config = dict(
    head_dim=64,
    d_mlp=512,
    activation='swiglu',
    qk_norm=False,
    init_std_o=0.0,
)
Each number is 500 + 25 x the weight over its row's rms, rounded and kept within 0 to 999. Layers, rows and columns count from 0. Numbers have three digits each. The size before them is the row's rms in percent of the matrix's.

# q: layer 5 attention query, 256x224, rms 0.0996, rows 50-61,113-125,177-189,241-252, columns 0-223
# k: layer 5 attention key, 64x224, rms 0.0928, rows 49-60, columns 0-223
q113 088:512545507524491443475503500471459532473416481495497534529523524501515478525483490518489480494516472517498483499460471478522542446510537485497542518492522501528467504464498490535479505477524450451498471488496451491477494496492539479460458491502512501507515443505504470494468552515515462526493507507516452493509492470496541490481519520478520501521522501528499505489519490476491474506476500492457500516508517468495463515495520539520482517501520504535502489520525538513488504521540513476507544462492489544497509481525510501461533531497498458507510509477487502508476467538496471497469527541512525529486567521510425486516516487478513527503499526519512548486493477499524468524460
q177 102:476489485493525501507478512431485465489485517517504498539460491549483490478507486506507464500513460505496463537488507498522450469479491501490493513510500448494532494527465491475510488518525470483481468458514519474505535510539493522509504498473513483488497533498499534498495523509475470483509467557504519476510486526472516456507502477468526467499530501511503480478563482474521518526518523530442529534502449471493478512495494540524509495484524558485527490492530516523484456493471531452471539518512491500461519498478511528491527547494570532495527492476483467452492472530494533541499485489508493513496465507539509490515511463482528517551496479502517499480472452477463530490527
q241 105:529511519453515510508485492538451497490502495551468546493511496505533521449508482523469511502516527481532480516526502512516537446528486474511463575440473501497523508486490497518487461482523491450494522487531510476491509502499540520467487525517469502498506508471492515489464537504545512533509529502510502558486517518496490437509467518462481509473488538509494496511507510503502537483496467499472516449535505512487521499542490498492458495515529452489501493531464485537499484479501530479463497553505490505493491464495536514498500487473462534504479533498452529507534468529457500521471505521548508544461509505506515516493492484500492528484525510525452509464500543464522485497471
k49 104:466501489518529507499478506541479502538491493526499522500494541491479497479525476533480512487480546501499527503493544504520527465522531491506490465498487488477509456519519508529514465476511535515511491532515459505484588518480494491461542476493483518502490474513491486495486527509501541563475485522506480528478507505526505480473443489495472519521499509508477464479501508553550487473507509486546480474493549511489524489514489452485465488496494490496553504507514547493551539472509518544506456522526517508502541534499472445536461534486474483572497541529501530504500524481503514454470492496492489493489449508514504522512484492495482523483473507499526490525504512481558463524493
q50 090:460514538488471508509500485517529540535544480528473510483512483488499494513504512530503513520499513528553516483469572501505529473501481511484534507500581511474496479466477519482481475502451467516546482453484496507523518539482541509557508518491434513505482474510486565519464553502528483483465480475517480514507494500492511495491514492478534487521494507508502494474480521521499493520518538518556483527462533526465529494446449447490533503480524527530490513497509515498504497467498505502516506504535511506506509496512480526515447522499504501451500499535512521473545469464502497471479498488514512512490474534512494502467527468486497546474516536485519535459503521481522523501492
q114 086:510508517513498496511495463466493534516506503530506496498501524457480501524485521537467513528555559494565547440525499460525489482531532545491524537446529507509544497492461533538468485501498443483472519440518500452548476501490503492493496497531465527512512510453503500499486494488486497504502482504512512517494507515489489492516495488486474498541487539514520503521497495513470480491508536535477526470498520479442491510520494514507492466493489505492483503504547464483488483464534480467514481478465509481546485492503500519467483526508439463500517520501509529464502532490534501513517510510529495541457524532514517473521525479458538430466492520480494516477510499523475489503536
q178 092:503510445499508454529503488547526513478506487488480533531486465476476510512522507510502552542495498542511539474497499501437494546514504501525522546461479502532524477475471510527477465527487493498514542520486507479508505531516525514485487501495484531484492533503509549498486496543514504471496507496483536467540511519477484494509486476500491497511437490507502483525480485488496489542558487509524475544511479542471536489492485484524511518439498512480482497530518496500511477517497484480551500463516482512499511523474547499512500486532477493486553517517478551512540475515536479481522483504540534567498516526539499454500523477481463481444539505483514537472492512522501512480450
q242 121:495568537513502510531499501513464530514484473533467518474513539516500482534478502528533555516534512472539478502537499497530526498539504521498497481450516530506482489469517539518504452482477475478503488484549478528518486514491572502495531489477473476512528515490484522553447516521535507497463474486519489519469526510503509461511490435494502471498506528480523499504520519512488503494566505515501484514459513502472519477468499504494495488498495539523497515492543524527509521474488517483501494468498493530503527481520511471516475494478467523502477488555503501492538525492460548534491526515499517538520475527457532503460523512481511528524532555533496495493473520471484564490507
k50 097:438503512533497534485490487540492487512488483478482502487516499554552505507483516494509504468493469499483508525486475487556496463469497512504463492514533486532501522504509456485523477508549539512478537545495537500501533525543468480547505501511505495496499492512503440499444486530554515483534469514541524506508530477533528522467456504506498478505504468491475511486530578506481514474488462538499505492499467475448527498497505515512459506466488491537512484505492502548474521528515524512456506499514494476523487510496520470484496432486531540525517508514499450549482524492513495502524530468465495473495507461522472482494501506494483460540476478487515496519492462492510515464499
q51 109:463505521443518485456490499491495508534506491528495533490494515505500517525510435533495515540454477482548507481467521439458533505493516509506496478504501526480489536526465473529503518449510508514531557506492468525488509514524458501470517478477498453505539480527453514534487534467536520522497532479481502501507531486498487484543492480507520516494532509555516509489498522532497452459473517512505526509469493501480503515510524502492533536521539503495484521460485485500477535509481541488469512501504529462503528464541510524514462497474489469472460505509457482540449470504484499531497486547463523524451515521478468521536469482491511511522499484500519496521497538482471475482496
q115 112:502513505460545513499482489501512516535471516511496483541523487465501483522537457480487499519490479491523532542509464507458546474521518479479504510514494502507498454498494484502519507507540511529544511465483451524492531478459526526477529463526490488497511458514495529548491520486500508525520516540508496531557508487517487460488527492546502523467508501500510473532494513548534459501480481529521541464495493496510483498490506482461472522506531526511501509475478464478489519490504503529536472531532515479487497509490478482525480482479532494480468455520473495517507510497456494459487456551504551481425538532480514555484448450528533509499504517507494486484473531487465520488522
q179 106:502512494525470515525529476515472472508469508491531495498528504495514495509484507483488536509497489420532526519479497476466514508496542461489495464494526508497484505500493495512503483446510478523508478500520491526472529522515483490440481517517512472504515533540525464546444530466508507488535540514488474509508561477515516485529515452527482533493515489513471469553485516529519467489470495530513526471470475520489514481493469506450525495461552465485473513495543479480477499488526560498482471501517512469496505529490506474534467507506495509507475508487468489562506499507461482468475456494492487493468519504457511506504457490519495485458479554515528505465501526469504521477559
q243 102:547463515463492483497515495519495503488485489501500503522507481502514488486509475470517480494500522496503501505530520526504465512463559477517476500494497511437432519494516503551474486492466449531499482561483479528460484461521501527495499469520505494472471509518520526544510558445490568530498563455486529503467513454470509515533482497508520524504527504509490453519487507517501505516515457531479505495499524510469551479487475535503528483509509531468488478523490525485490503506487504540482516465494467505533490515514526529512494498504507480500466505475446537472477506516506489488514522499481514508504525486441520457537464515519486499475482498469538493535481476521537454519535
k51 112:536506485482490428526526536502518557506513491505491519547514478535501488509521508498516507481505509543465522467553472538488504503509486510450473544477495494524539497496529471466489509500468508462530533515482514477499477483499509466528482488497516465448502506515512493475514483509503476512528499430505486511471473494480486475484502486486463481554492490486524494474488477510479533454513481505514473462542480442505481508516523493520524513490467500487474512516499493499485519499530469485495520498476479461498459469493492508482562542502481540498496499493508448497522541525492518503503546546495500501506460466506494419506560522557499517546508481505484531514498479475482515507489
q52 101:506520526494479524538522510530467545474499502487467498524503465475487531490515537524520484525485501518496434447494548494457528489468511484483530524459556504498482467487519469525488499490494489507539479489493542506466521510549491497519525534505529461498525507531514499491519504509532489530510528515516503471473506503546499526504526515491500484494546489487524485469544493542514486467497506495494471507504480505479541498504517450500508493510484521455474500472513567534503458480533535479535530486501490492526477536499532492501530518517504481456503436489548539461527469500523474498529533516526545503461498502474576512479511523510524500526513503494500527522503528473486538502505
q116 115:485467488479497509468475491500514525528502540516479483560524485458493518501484474506475462512496497514516535459513507472530474520471514522453483508524478525458533457476531462531483506504514530517514459530484521469501489528489526533526539479489511521515463457480486481513477523490501523533512500491524552494514502489488476510468475535480469525484505485487491462526507509525567499509473467479516509441516540493463509521522557511466510526520464515466481513518464483522489532497534513447464501494515510461502526532536510521490485474506493502468484433503501520448546515479504506494499531481446485451461498516478511507519488485481500472510489459467484496515463513497497484522522
q180 104:440484491500460509526513512503538567474516485514536466530541470506517474528499506467471479490493484488484534422522512486457504539510485510517519502450518520524493512465472432517478505486501489476495467537489474478509486534506438515492511483499511511435504512499491470531490490463540524510523482486555495502499499508490503455529479491437505493494510462521506471517488547486497512459492505514532473481491529515488547493500479507497520505508476462467485515508480493517513534513496504506500471506486487482509470529498518513517474496504472481468479490463499479524504549448509517512478538468504482466488463492488527504483488518481479435535534498494458486503479534516540532499536
q244 106:526463471488476508470473519512509474525463506482472463505510477513466516454468512453506479505499481490464514500507456488480489504489504483530495489519447493508519478516537541535498466524478460468496518497484535474491475477506512488536494493497555573515495481484519496505509485516475524488511494507506529531487516507537530467460557488498460454555500487476529470489466483526487472443500456486513554463515496456542477502529481497435502477529472463529473506506503496511502519549543526518532508483496547502482505527491520478498510482498478470515505505449503513506474522491528493518528519563466472501507541491486509519500490514513514518503505454491492502524459472532487495506525
k52 109:521513521507512485489500499526511485489454477460481519453444516513490535478491537553546498525525491489487540510470479496502516521491518509486511552509477504520512479492456573505459500517481464465506532490522474523503460489490538465481480465507535471522521541518494502486515508581485478456507489503516517487480506445516535492495550458516466507531521520495495461479462490537505491477500514474486526507472492487500482504532495540478537493530514464547503495515484485510534501471539486525473491493505527520520508464500481526484496512454516494486510508511500495524488504552481515533528448509497526567515523490484485495464501514480523547526506505497526485452542518483508523517500
q53 090:491500509507529504490552513502479471516479501466523483491491510473489480494478481507542507473541508469540500498515487487505480510535574525539554511503470517455459549506493510518489515498485490486503512516524517474501530494484539506477525534492538501508499498501494481493499497434515490490524495519487467531493557524507483492524480496476511485545507505488485518508510451511496506466541521446468545479531482517529480511499511466456468488533527449497463450512510474501501526495533538506521458464462530503489505517500452543533522487542462490498476499446501488551539530507499517495477506512497497498488453511522485491559534502499538496481515516516477532507527520462512516553500
q117 091:489499483519479472550498514525485550469501477512478502497508509484531453504475492476525530493524503495556513522507515517483491466517499479527524483458502495534508510515495526514477488512528500450483511523488520526497524501523537549465462463476454462516539464525491522494493502490501493516539508543473473525457503556504455512499455504497501475489518478512499488490512505509484516517492480465511497486481453533523480508451474492511494514475552518490426500492511512514505502460448561514566500522515489529514499507467441490522507531490468544486470505466452517534489501507518542490489532503518513515501493504503551501526513493511538528500500505547485507505482474467509460456479
q181 076:474482461449465502507496462475515498479460495468489500505510472506480441532497560492556474512506490469496530500506497512542497492531523475507521476473468531528475544528524487552468500526489473487494464523501522535503515489494535516497433494516513464491527513508526512519497475461485499504524561489499488507478498520525492530479448489487491477511531526491524520457476529500484526489516525496514458475490481492525506472472508528502486517497494487485434521489489488478510526498501484516519504512451531505481464490536491490465446488490486519494478490504491506555489481504526543499523524518501497506470509473483521489537504560517462455536478507522526469549491441552487501504480
q245 120:470536510495497487531509510503509499545480479489532522531510478522499497490496515479504528501516513460568505450520503487504462524520505503500476488500489514465451528494481531532526449477485551486493492446467526487510532515532518527508519549484480479507531521526525509495476489491445473458483478483540484505478551471488495509536481505479495483535526489483502496517484487512443554505550494515484564503488459523455497505486487499503466487501541459474499506492523462457510481501444557510521450500490516527487458520457445492514504512538459522500521493476494496535509513486525493491508530502519512530494498512515506494544516469484501468505533533514490501504512479472461493475524
k53 093:480542539493587512507440521453477493540516477473492520460501469524456539473486484499500498500499481477484506473516512459494495469479484516478486511454488475493513496514510516494497483465467541483479498469539527476538466520491456507503525501502545552502461510481499482487478515518494465510481489502469521526472497519530535496524512506466481495491528465471546538518523473528465519481463511459502485515480488489515472492548512479500516477495508470508519553495542469483541480558504521492451517496484505516512484509501475531462471499516529471547499500458546509507487512523468483512489550498522486482552507509506462527513496484488507473500499516474481478509454518498485477479523
q54 118:527500546479489502505497519483483505512522519459470511495504485496492455486457476506496490480500534497517512533481526467487478486500484508483534489484558465521511489516471527517525512490453460536492520489508596515541490543480482519526507518507441514532486430488508482484486514478511477468517502505521521514544497511518504452493522475518495553464439581500471508482488458497525518475501471512526523454485502469510530521493498491454511478507516491498507516467495522473523502488540492489464468461524507511471563497528484510495481484530496517513484512511553487458515470510497485487489482498478516493548528512492506480492500489539499523457507499524501518515529506531495523505542
q118 095:490484542517480523543499488486495516510509518496514495498479477533511443479483496504522464477479505521508527467508488518498509472514501533517506477456515500524532508528562520499468527512471476510462486488516527486512479488486497471513492506468462534492502483488517484506494509476472479497553467506526479486503495564546490506526534501481511506502475494469447525478471487522451488431514473524489479491453528468558528496511472499459479501514546524497488515521499492484476488493502460523490536493469515490484498526514456555496575544487468512462505497459506513532484499514449490448517508511450498494547543513467509484528510531515481530479523477484453513491498506516499477530508
q182 095:527470502508516503570482516497517488458545496483531549504458484542469462482510473474464469468507473502494498534540514530524524464501482463495466512471540514509502463526465530508487527483504514498538507512484540570560480513460510503474475524508514485513455497468503509462519491528516451493502491490473491478526498569550513506538492480478499522520503542475460490498465462499474476477495495508493486494497488463478488506478519489538526486521547517500530513473478503471500498470479489575517531523513505503507498453485508479468510531465502519529511473508509496500501479515500515511501503481542522483543474518538479475487501453496468546509475516505489495490510471527469505496507
q246 108:498502512493504530481512516464469508483497503498500489472498517545503470479483499507543479485507560485527497517530535530499547515509501505519489484492521519483534537487440498481507498521488518518458505489475508505463514514525533540540516512496476481499518506479505500515459463432540483521528540520536523476492511512525495497492481498499521517459500514482492502497564507501533485468512505478527479525561487514534514519459517461522555523533500510475501502477504561515463499528504512471443557494509515486462486484542484530466481519489560492484509479503484467479516465543453535484484530465486515508475514513547488476501486550478496541515495512507490512531482521509445499501480
k54 107:499509504503515529467504523515483490480458492481525497493484498448484514511496522531511504494545489470506495526491484491497472497499534529524477533469475485488506546438452482516453496487515501502483513499467467489491525475541477554553512506531493506511452549520531499489482522538495505489521523512484511530463489515456460496483448476487465501498532460518507504591518539499502500538516454468496525524514504516536525529496500491521503502462491524478453482480524503484507505465485496491487480477499512492534463490511528478487472485464491519479457454504453500486480534491478520517497500516510471477515491500461452500490487524453558450527461492515530475517527462489486508521497
q55 109:504491518495486528487504468477506490500476474520494496529503517449496524521458505443545494490509452475477489483527527523584497473534517517535490498456491439505502528503501485490477532473557511532468472465509505529502467442472497475513447489524498507509464504477538505507520513549523518504472525541475526506455494494518489508522496506534461489462509540483529494472536493460521487524531493502462470491504534522516483479502520502500527513484508552527493495459523484512534497507500498509474529499500491480533481464498531471467512538502506498538474451464451490506490498492523511531481496470506484464492479531495482473493476497493503517502483480477508469521488458524502483520425
q119 112:510443479452500481472459488518499501488514491505506480500488478495501466513476487496534476514455488567462451566498490511530511517469484518515441493529492462501508463498474481492492522527491514530498481500495517511512508484475530514570507467498535521497482492512491462522540502523529512502455549499510545460505479458481510493467492533517496476509511521529546484472474512460545489524509516551515481523506509475498509523463518533517486478524466535550511535464449529481547515527521480511459507507492496491470504493538514511533445508500518476478483511477485471478499485512483526489517472462464481498470467487502483516477495498481486496522481475463511468529504485530488465529510
q183 087:488493504508461505529481524499486532547552480515508525473479523503512450534479512457523465495550481487498513512517534474465509456455487499510541476519546468490509461519502462522467526494512483511494474505503521499538461495557496477526525480486499509525496485478566473527449507502507531520522545499540507523544513465481536439471485511478517501453505491492481469489491473484532508481512505525471493527542498464510490520475477521509502498491509478502506506493523522482519524503521498510471497504558508513507489516515490460494516510526491543472500494482522462521514508528502535533487533453489476506482432471536483485540520461484497496529512495531559515484503475493489470506546
q247 117:504474497522472494480491495490515515530515500491525492469475520468520507453494538480499492514511481549485553470516484496503440518483476497504506506511499470536485493526495538554470481511514504476478526478505551479503454518482432499546486532507545543487471496524527503510512471514500529467493490501429523464491500432489526497486513562502505489469449492449515496503473476447482508505560469490531505505503514489491528521521466495480492463534491470502521509527473466462506500523488505503502506476523467486526481524500519501502499451531503488494489507431466491464507487507551480480509462467494512473511488503495492494533510521507461469472499506481517501551519496498499459497473
k55 114:531498551516487524505477468522459520503487510479528490479513464475514478476517495487504517530511514471513516479528442547506494528492530505491512538523486494505559526488525551533524499525479504469486489461510507502498511491460490491470476487523464485505542484487504489492518468437448470487535469503493453514488521441531507484455528477527494507526510495502479491508504504537533539471550540483520508517544509481505474476491469510513487516516527491493514517469472449488502503501502492508536500491443533498468543462481465490534476470467508484487471530505506519470539510473483499479532435535493542508461489512484510485470522464537517517480557501500471498475516493502504515514526
q56 118:495486452512465497502539528502517447500500474549510518516512528479503497472484501488517463474514471505447488436462519481508520504504498496526493500492459494499518482512562509505504516512506509488538493460547519461550464479439489470462453500527482530454495459480473468506496492503540477558526470512468535478471515512529527479455497514481493507510558462485491479495545473430490501493481502463513537437496499511485489531524526526488486512496499492498467504519484466497502503496535499516490488501480482539461490509493502480482508480467476466489529499475511536522474498512511493468494484429509502482493474489453461497493499514472513487491506520500485478480502449512493519485489
q120 101:521472489552495545482548485534493490463497486511499505465508540482471517521461494522496483434545534488478527479541539535502510484510492506540491494491464460499529549480514514491451523504425492494517503484535548525519479478479509470509490524490494480485517505513478498499539495475467515461502502516486472458511509521496514519498494495496506463467502517494511476525507530497465473487542490471524533491487497470530491476498513484498516552457466508472484513500501527500539484483456525493470456509485481550497496473482513487508490528494456541518476495476527505503527465493535513552475494471519519515565478491488550522466469476531482507510522514495530504480466505505481502450458
q184 095:467507512486502489513525478509487496442487507531523505514506511484486504483472487490510471473513554517510534472520535504491488530466500487542498481484489513524508515480497503555499504532487526497489525481546471513532505508502529441475494546534497509483506479525538461528544500531506535495489500544508513486448507495472540489419440545541501516501520472503467482551511478480483536529514489517507529463539516517489495508506498521482524497514479514496495507505500501488506543498534432528478464449487479511487487496499529505496474510500424487515509463500476527495522523485543480503481508445517507484498527489509511458495512498461540492563486491467511471503498497512489455461494
q248 103:482501472526524508538535485518523497508518492479491535510472522494455530503525519520464552517517512502482541470522519506491498528535499477530487515472480502543497495459523459461491486478519525501482505499502503475467495527506520457509545538503463439513520529490534532513446478512497511435489473504498512489510515541505481494557496500489482500544489506497489495515466537506458479519500500516544462525516514515466502487503465487537486520485513507505483510524493468523520476460486505478500483479531483529510441498502534452526499521488432493547544455522494497509489498478494485518497507505493535540553504507493502491477536435466501459512508507524501505459480509506516539440490
k56 109:514505478519482480498457473515482499541533491478501536452509505498525522494489516502474518502509481472518489494489467525511471516475499502413462531510508523479468471507501468519503491486440492509498492510528514519503518511523485512581499483463548467543463508486494526467494500529517464452478474509480517519509498526586476505502511510440545503483464526490506538487478496520533501491523492510549489532520503524449544499485556515554475477521510515482487496481457493537456502504518516498485510490497524502524509527536550461467503505539505501527536525499498485505516495463524497499486517493484491501536517520514504518542470473458499521492503516503479519536509522507490484476468
q57 101:494495459483498495476457537480469502497486493406553473507516487503493471471487498490518501475451471506516537500509506504502520545516555511529521499501514491520511473541462493501517529474522440529488504550495530469509477539496484486511520493528505498498490533467500452514500536465505505481489518503481504494498493538571493450499545500496524512499518499547503495511487470511487432476480522510493526467510474494526482506491515494501512516494522459522519524447514548509494519493541465480462529454533525458500533511546503511493501501509528493481496490504480491481463479494486491523492471466503466470532566492474454517532493505461503517497508480475510476514535494528489516519479
q121 107:491491513464517544496493521498528497502498496461511539496521485503471514474525502494448525463461508492528491500466537543518489565519532535510479521470489535482516548530551467458466525477479485565528502488495496515470503520519472504517532507456478493512472476484516550469497502493497457469551514483467462507505489528545518495536489491476521504519500513473468514538480488523434459451508464513529499474514533505548489478517504447505512484549536534506476511502496485517518519495492502507483482512508488478489533528497490518503535512528494492480473495501518509511499530455473499476458509489483522486515499520523521492502511491515487544478576461513456484493491517483528508508488
q185 105:477488475438467528527516488480525508506499506496513468503514458482512498522491502488494524482507478521481507490476494516475504524481489520517513501512481496475483482505530503463482521485476504515531491550470504508499475519475434501481495493531513539534518450512485484513486464475569452464492514457478473508506490542528497447480501509467489487557489493465500490512422517496537515481525487504535496502468564459531497503524479501506511460510513478532483507519431461494512535492514474565465481499491532511489494519534459468473493491504484486523545487479492502518505525464484515438501512486486506543524464493494502461470505478507526512483502452493484497472498498540518499484539
q249 111:526455468536510508486547514491492459459456527456589506481510521482485479502502478487501460502493491490516520487513531478466492513483505460502499477511509483498465522488501484491445504528500490536509504495519531487500488472542460502526492527537519508527455494510493513480491508468514492500494537473465516436498499476490479498516497554491528522452500496483507473545526477490537452492506527466498487536502521509497504501489488465511521469578484496492496487501521503480499530508508471483510519497505519506490443543555516528495488522536466475486521476477509493493476508485537470524478487468499500450507545488508456459542494509469456466474483507458498529500528510524493453511481
k57 104:542543528518482460478524520508443504488502513511495475492506529489493480500492514521465460523527506516504508466533497445490494511504501506513523565495503540507479507461506477520494518517486503468463479472530532488516491510526536497486446484527498478479491507496498499504506465538461528534494496481490543478477503531503518549477512512480502508461498503476481467509549491517474544540523510483484487506549483527463513519451517536485495477514484522437455495555514464502505518492477512481488566469476525497479487496494484474489513523478486522517498483491503536513476517500464486500493515536532507524534548530475439477511523534503513462566474531449481501503495483500517481463499
q58 112:600471488489520526451492536460518453495506530477485485483472516471476502515480508516484481509541496495473515501474526442497497500474495517484499532528477459469557504529503483500478458513445497472470470475527471525532470495477472497527484511509492519485496556464503463468521502519514500476524542495465492482482479507508504544510468503522495529489515516516496511483472476481457482474521477531514513498526466500512465489502510503476527535501537473485501474460489483489502481505545472516508456477511498507484501554534516513527504473526534487531478498507492432490481508531486514498509500529476507549499470499466490487514473533458521490540481499488490509565518506519515472509538
q122 097:549465521472494468501496555462468514444542505569497500519538466475498508516479509507503512471498522498428471509477501496487492497496481479502486513504470492498503470492487458507517488525476520470538456494563503483474522477453495493468510473500527471458460538514518521524564488492517497556509523473499502452481519521519498491522532529514496495474521479526459483513543483471517516522456503512545489503504524495538466485500536487524519529477482528483488490546490522523476487503521431469544519486539498518543495523503528490519468512540542468495491521488478508531512477513475496500528477500532504484493454469521512515514515504513465516532488501499507504524472489475492490501494
q186 101:547450561428551492498473488482456464495496512491486494512485451449483494491495505498508518520536506523479526511460475510489543518521513461475498522501449480527497501485458532477501493490483533491529495466524514489538498517436534489495460463529545525522460513496490508485540484510533497527534520491474492461510510500480475536497488517527483511482514511579495522524505481507499518512495529493500501474499501484492507503498544489496526553537526499512531475474466473535507471505511499542503531501510535486530509484520520509511448532502520492517514482504517496518499492518529514474545508480495522451509485513487510512511507461490428482522505507508467495505543468545504483508537
q250 099:547461477511510506470514553513510495507499542449495507487463521505516453480544469473482458490466539489448528500483503483486487551480501483454479497522494432504534528497488517491524509528498529521479499478482514502484484479491446497534468499543528546512487475498532494430490480494486490482507530506489495461473506508540516521492554490507475510478461488490472500528489462494512534478518451478548517515513475506534493496536474523464510500514541457492533522507492529462495511536522459513518488486456499485484507511532479528468510470524516487526532522503538470477475510546499503485522456517506490502495515478543521487521499484524477525473492488488522518529518519504539466489523
k58 099:496494472497499459472493504523495507508525502483509499499518489498533467522472500482528492509487457494525484513517514467496504506538461492531515471513478506540491446493497469480508513497520479496503509462445487513506500533481444545526485517497478487510508525515445492533499528552466490516483498464527532492509430499498476457522537518472472492494502482488535470489490514488519485512541495489470470552466479517527478563479435503500500438540500482508506486475497465482525482517531486496513475554466482460495489504473468482531526535498513472518505512474457506474453467536476493521526471479478464526524483498491516502550522500476493556517508474476498492511498521504482499456546
q59 105:460508478461507491487478479474487515544499528524511506513466482464468470584505514510513429498489454512474474519498511488518512560469488535461504521494466477494524476490500472520493513530545529497510515508512541491524509481436530523493470499500470533488503512464472477528493510505494510515485485520439500474506516504515507471489519511497482471513493513467545450507514497458485491487520524465475495500496513518506499481488485535498475524520511472491490527497490470481497516483452464565446494504534516524471469494517520530477461497468475531493438468521461485479492511485459527478486486512470462495507483501459469475514525480506470470523558480482483468515506505496497525490518
q123 105:448475535466507503491508478472523500498508495502509498483498498474522499593534505536512516479523504492503482462495503492508529488466494506495507554487482556479518517514479525472520519523480478502482507469495514544555481482476498484547529489528485494490488528468496483479526516529520554499477487540478484450523524473512511472509496450507491526485485508453504506515483536490484512472560519510518437507496533536504483468500507478478471485529503506458504495524470484489531520485470475546417533480476496512507495483505511513473481517500514514528475492523508482509512498474439497470502524523444518564502500494487530484481512535525481519510543515506518490450520523495503524514528
q187 093:477518503483584496490501513500497504481484507513522495480490497525456505507515485528516516512514500532473539523504524487511538490462504499483555517518458502453521498539501515451515476469513501483500514501481554498543462494508491468505484502556505527511524479476476466519511509502508479458496518511507500500519519490514501489529485487553496451504516541491547515466492497499491526521508500489528496526525534524497485495507509532512531526585479474457514481511459443530504492511491493555456470481478511504496480523504484507470501473515503452561504509528439501498502516455489468530479492565496496540516510497446482507455492511475509458492534545477490500492514527507485498486486
q251 101:507561429480547462488497493493506482502500492503472491517516485503454517547505470510450539483485444444468493479501498470502534493505502494506510554500455486470531533516534476511443473513540484480456500538530518515488501538464518469480518507551457467484490508470477507486532487501500492483503480515487488515500502519524539502462466471499487533514514467483526518529513534498470527462500498524449513507495489484517484475516460494531465552521509477475480482551517478490498497509506468446517525559487494532499532534496506519494476494485480486503484497533497493520487452506486506515494510520477473503508495492478458497512457513481532460527499512484502511483465497487495491438480
k59 103:528474498525492480466480493505501514474516510504508481510454509505504484483465542470501490462473550485462516466511487519519470491527491552521489510497523532511480484509556450527483525491505541510423483553523485497493506493515486451473512506471510456532477510498491490451479443506512512519464507519466536474530492525495552502481523515518546489503495487505477501502517512460496507493519491484519498510526458416479500527517475462531485509459491511504506483495465512540479478489509492471548505529497478532521499495508511500454537500491533482540536551499557538540505498539478476517481494533482514482492494482512530537476501489472495500507461511519495528529485515510543509494507
q60 103:467452484500506527464497511493528470543510516548501485506522498544488475548469487482465510511544530478508518513542543502457476496488492524478500493537499515482511502490437519456476486527505496513467496572462512475513475500564530490518508518479466497472520517436563495528461528493488493469517514499556488512498524459471491509481452486500525487489501525497504512510493498524482508461505496564527512506532498496491510491486491492501537545425488534476515530474489510505532512528503544474454476477506508477488520519544503514509456486493502481525479479526498485483526477472474533471496515477515480520479486488487497523478460486491495491513523459505520489508523462486483511501531
q124 091:517499561522464525464509525538490501465513510538491484464522506507466516479493518521489508484490441492497503455484512506489515478495466546510534499499538520542477468521505489491520507473551491486496551552526452510491551504487484466528462490473542472471501494489506513519481518522467521524542491516502518485537540500497533492491489490492513502485504492516479504517487520485544520506502498479493491506484527502427552500476490502459475483454475500486458473506521528549469459481515495497536475508520477552519487523495562536492484491487473504477494521486508525510494503504471497504558521421502485494462546516496530498517504504464529472480502497486488525502506489494516479469554
q188 093:491503525529519482524486515528514481520483490515506521492509509452515493533517489486495521494500481506533499527463490487541511480500485517462512494464516467500483435547490500466476510470536526496502539513481507523508489482497517527502486492476459515516475536467516486503491519522524504523547467540471509504536475516508523559509464518545489532462485539542489518503498475490518491538515512491527517509436506517488552494516490460508531476467541498515500466517551453470539466476467471513539516529568500501557539494538518508504495545498534505490512465473447536528488504506493473518513490436512489477456485482483499528508532472478511518504507468489479479502509495499535511500485
q252 111:536478510562462517519528510526493519479479524506550480492503517493490466493545523514520502501499513497462503524517513524479484541464493437535518491487522524545477520474479494489518469512518507520499514500509511505486537487504487504529488537532507469471468525504544527491536481468489487508530513535483502475456485454478527512510498524503525522499477501463510456511543500461480520505537517473527436531531499491479531494442487464522498450519483496510469485558531508495499509505499506455514544492508494543474465496507543481505513520520474498454526483478513514466504478491545484498495517446497539511556516494523520445521515519502488485547501511480466517511513489474523459488472
k60 101:508507512494521451500507478504484472523464478491488516554470507467491482519482501525472476570512520503490509498515477467546502487517474511529510479488539473497477542493482503512464523521482473510488572441466493485508498494489475507455458534523458497483493481544488499456517542478502476455479501469517500488529489545502474493485499510486532499487508535457492532500473526483499499510522480449513475529495468468447485508492493533536476482512527451491482480533498512467481520516528515483505487465507489521507520504515492482505523505487476510448522525469470462505495447492505503479489501487516520511552454487527460516526504472490487539434517530486531486508518494554519472533493
q61 103:500520512498496536569485501510468491479488511500502478496514557459541439484486483500461501495541547508519514479491507502512485477478470450540478523490498514509527495496499488509528516466492469508513502494497526474521499508542500507516482555549446531507477438485505529496495506480510488489509444510488508498509512472520504504510497527477519530499489550489442511482488487478513525492499447505475488463479536462468516518508452522491485442522503489502488502462495504508507506512505524481491471474508488499482556475435464481537493488522531471483474513463517484502538512490525485521472469508532510464554547522495518502514505435515543530484502524517492516504558503494498528482488
q125 106:528495505497519494499487482519428540496454498518559487502479515493527465489485497546546480517496517550544495480470496481501534528482459490534502497501527468545507500545500483526548496499521492508487526528517490475466523486515515534498460495522461554483517473492521499502504528483469524539519477500496523476508478522507450533490494564504508478515469515545489534484463517491474514509481487515473473498508500467498527477429493496504422466531482485562529516481496525485524483523473473528506499502491505481476520521534444521524493483481508478498449522500498481524498515500476492472502496499523481497513495516469483503513550529495484462469483512463470487486536514506498525530481
q189 105:512515556497477511494497517517463538525505476512519500507460517507553506498511524488504461492501524523483483524529510502510506503515454459519458517486530514489527463567461543486540514499506502478538519448526502513460513561546513548499481476492442537519517476446506533511538483513497495546531462543514528499497509472499479489522456514498535485481466456521468512506531483465490526505509487526462518514516499504500504497468486501535487485494458499483540511495527503487498477467482484495512544530480483513468508450468496483491520530489556539508505569486526493482498516510482508515518499537507511503528529488516528499535542475534529523508493527501506485529530525488484492508480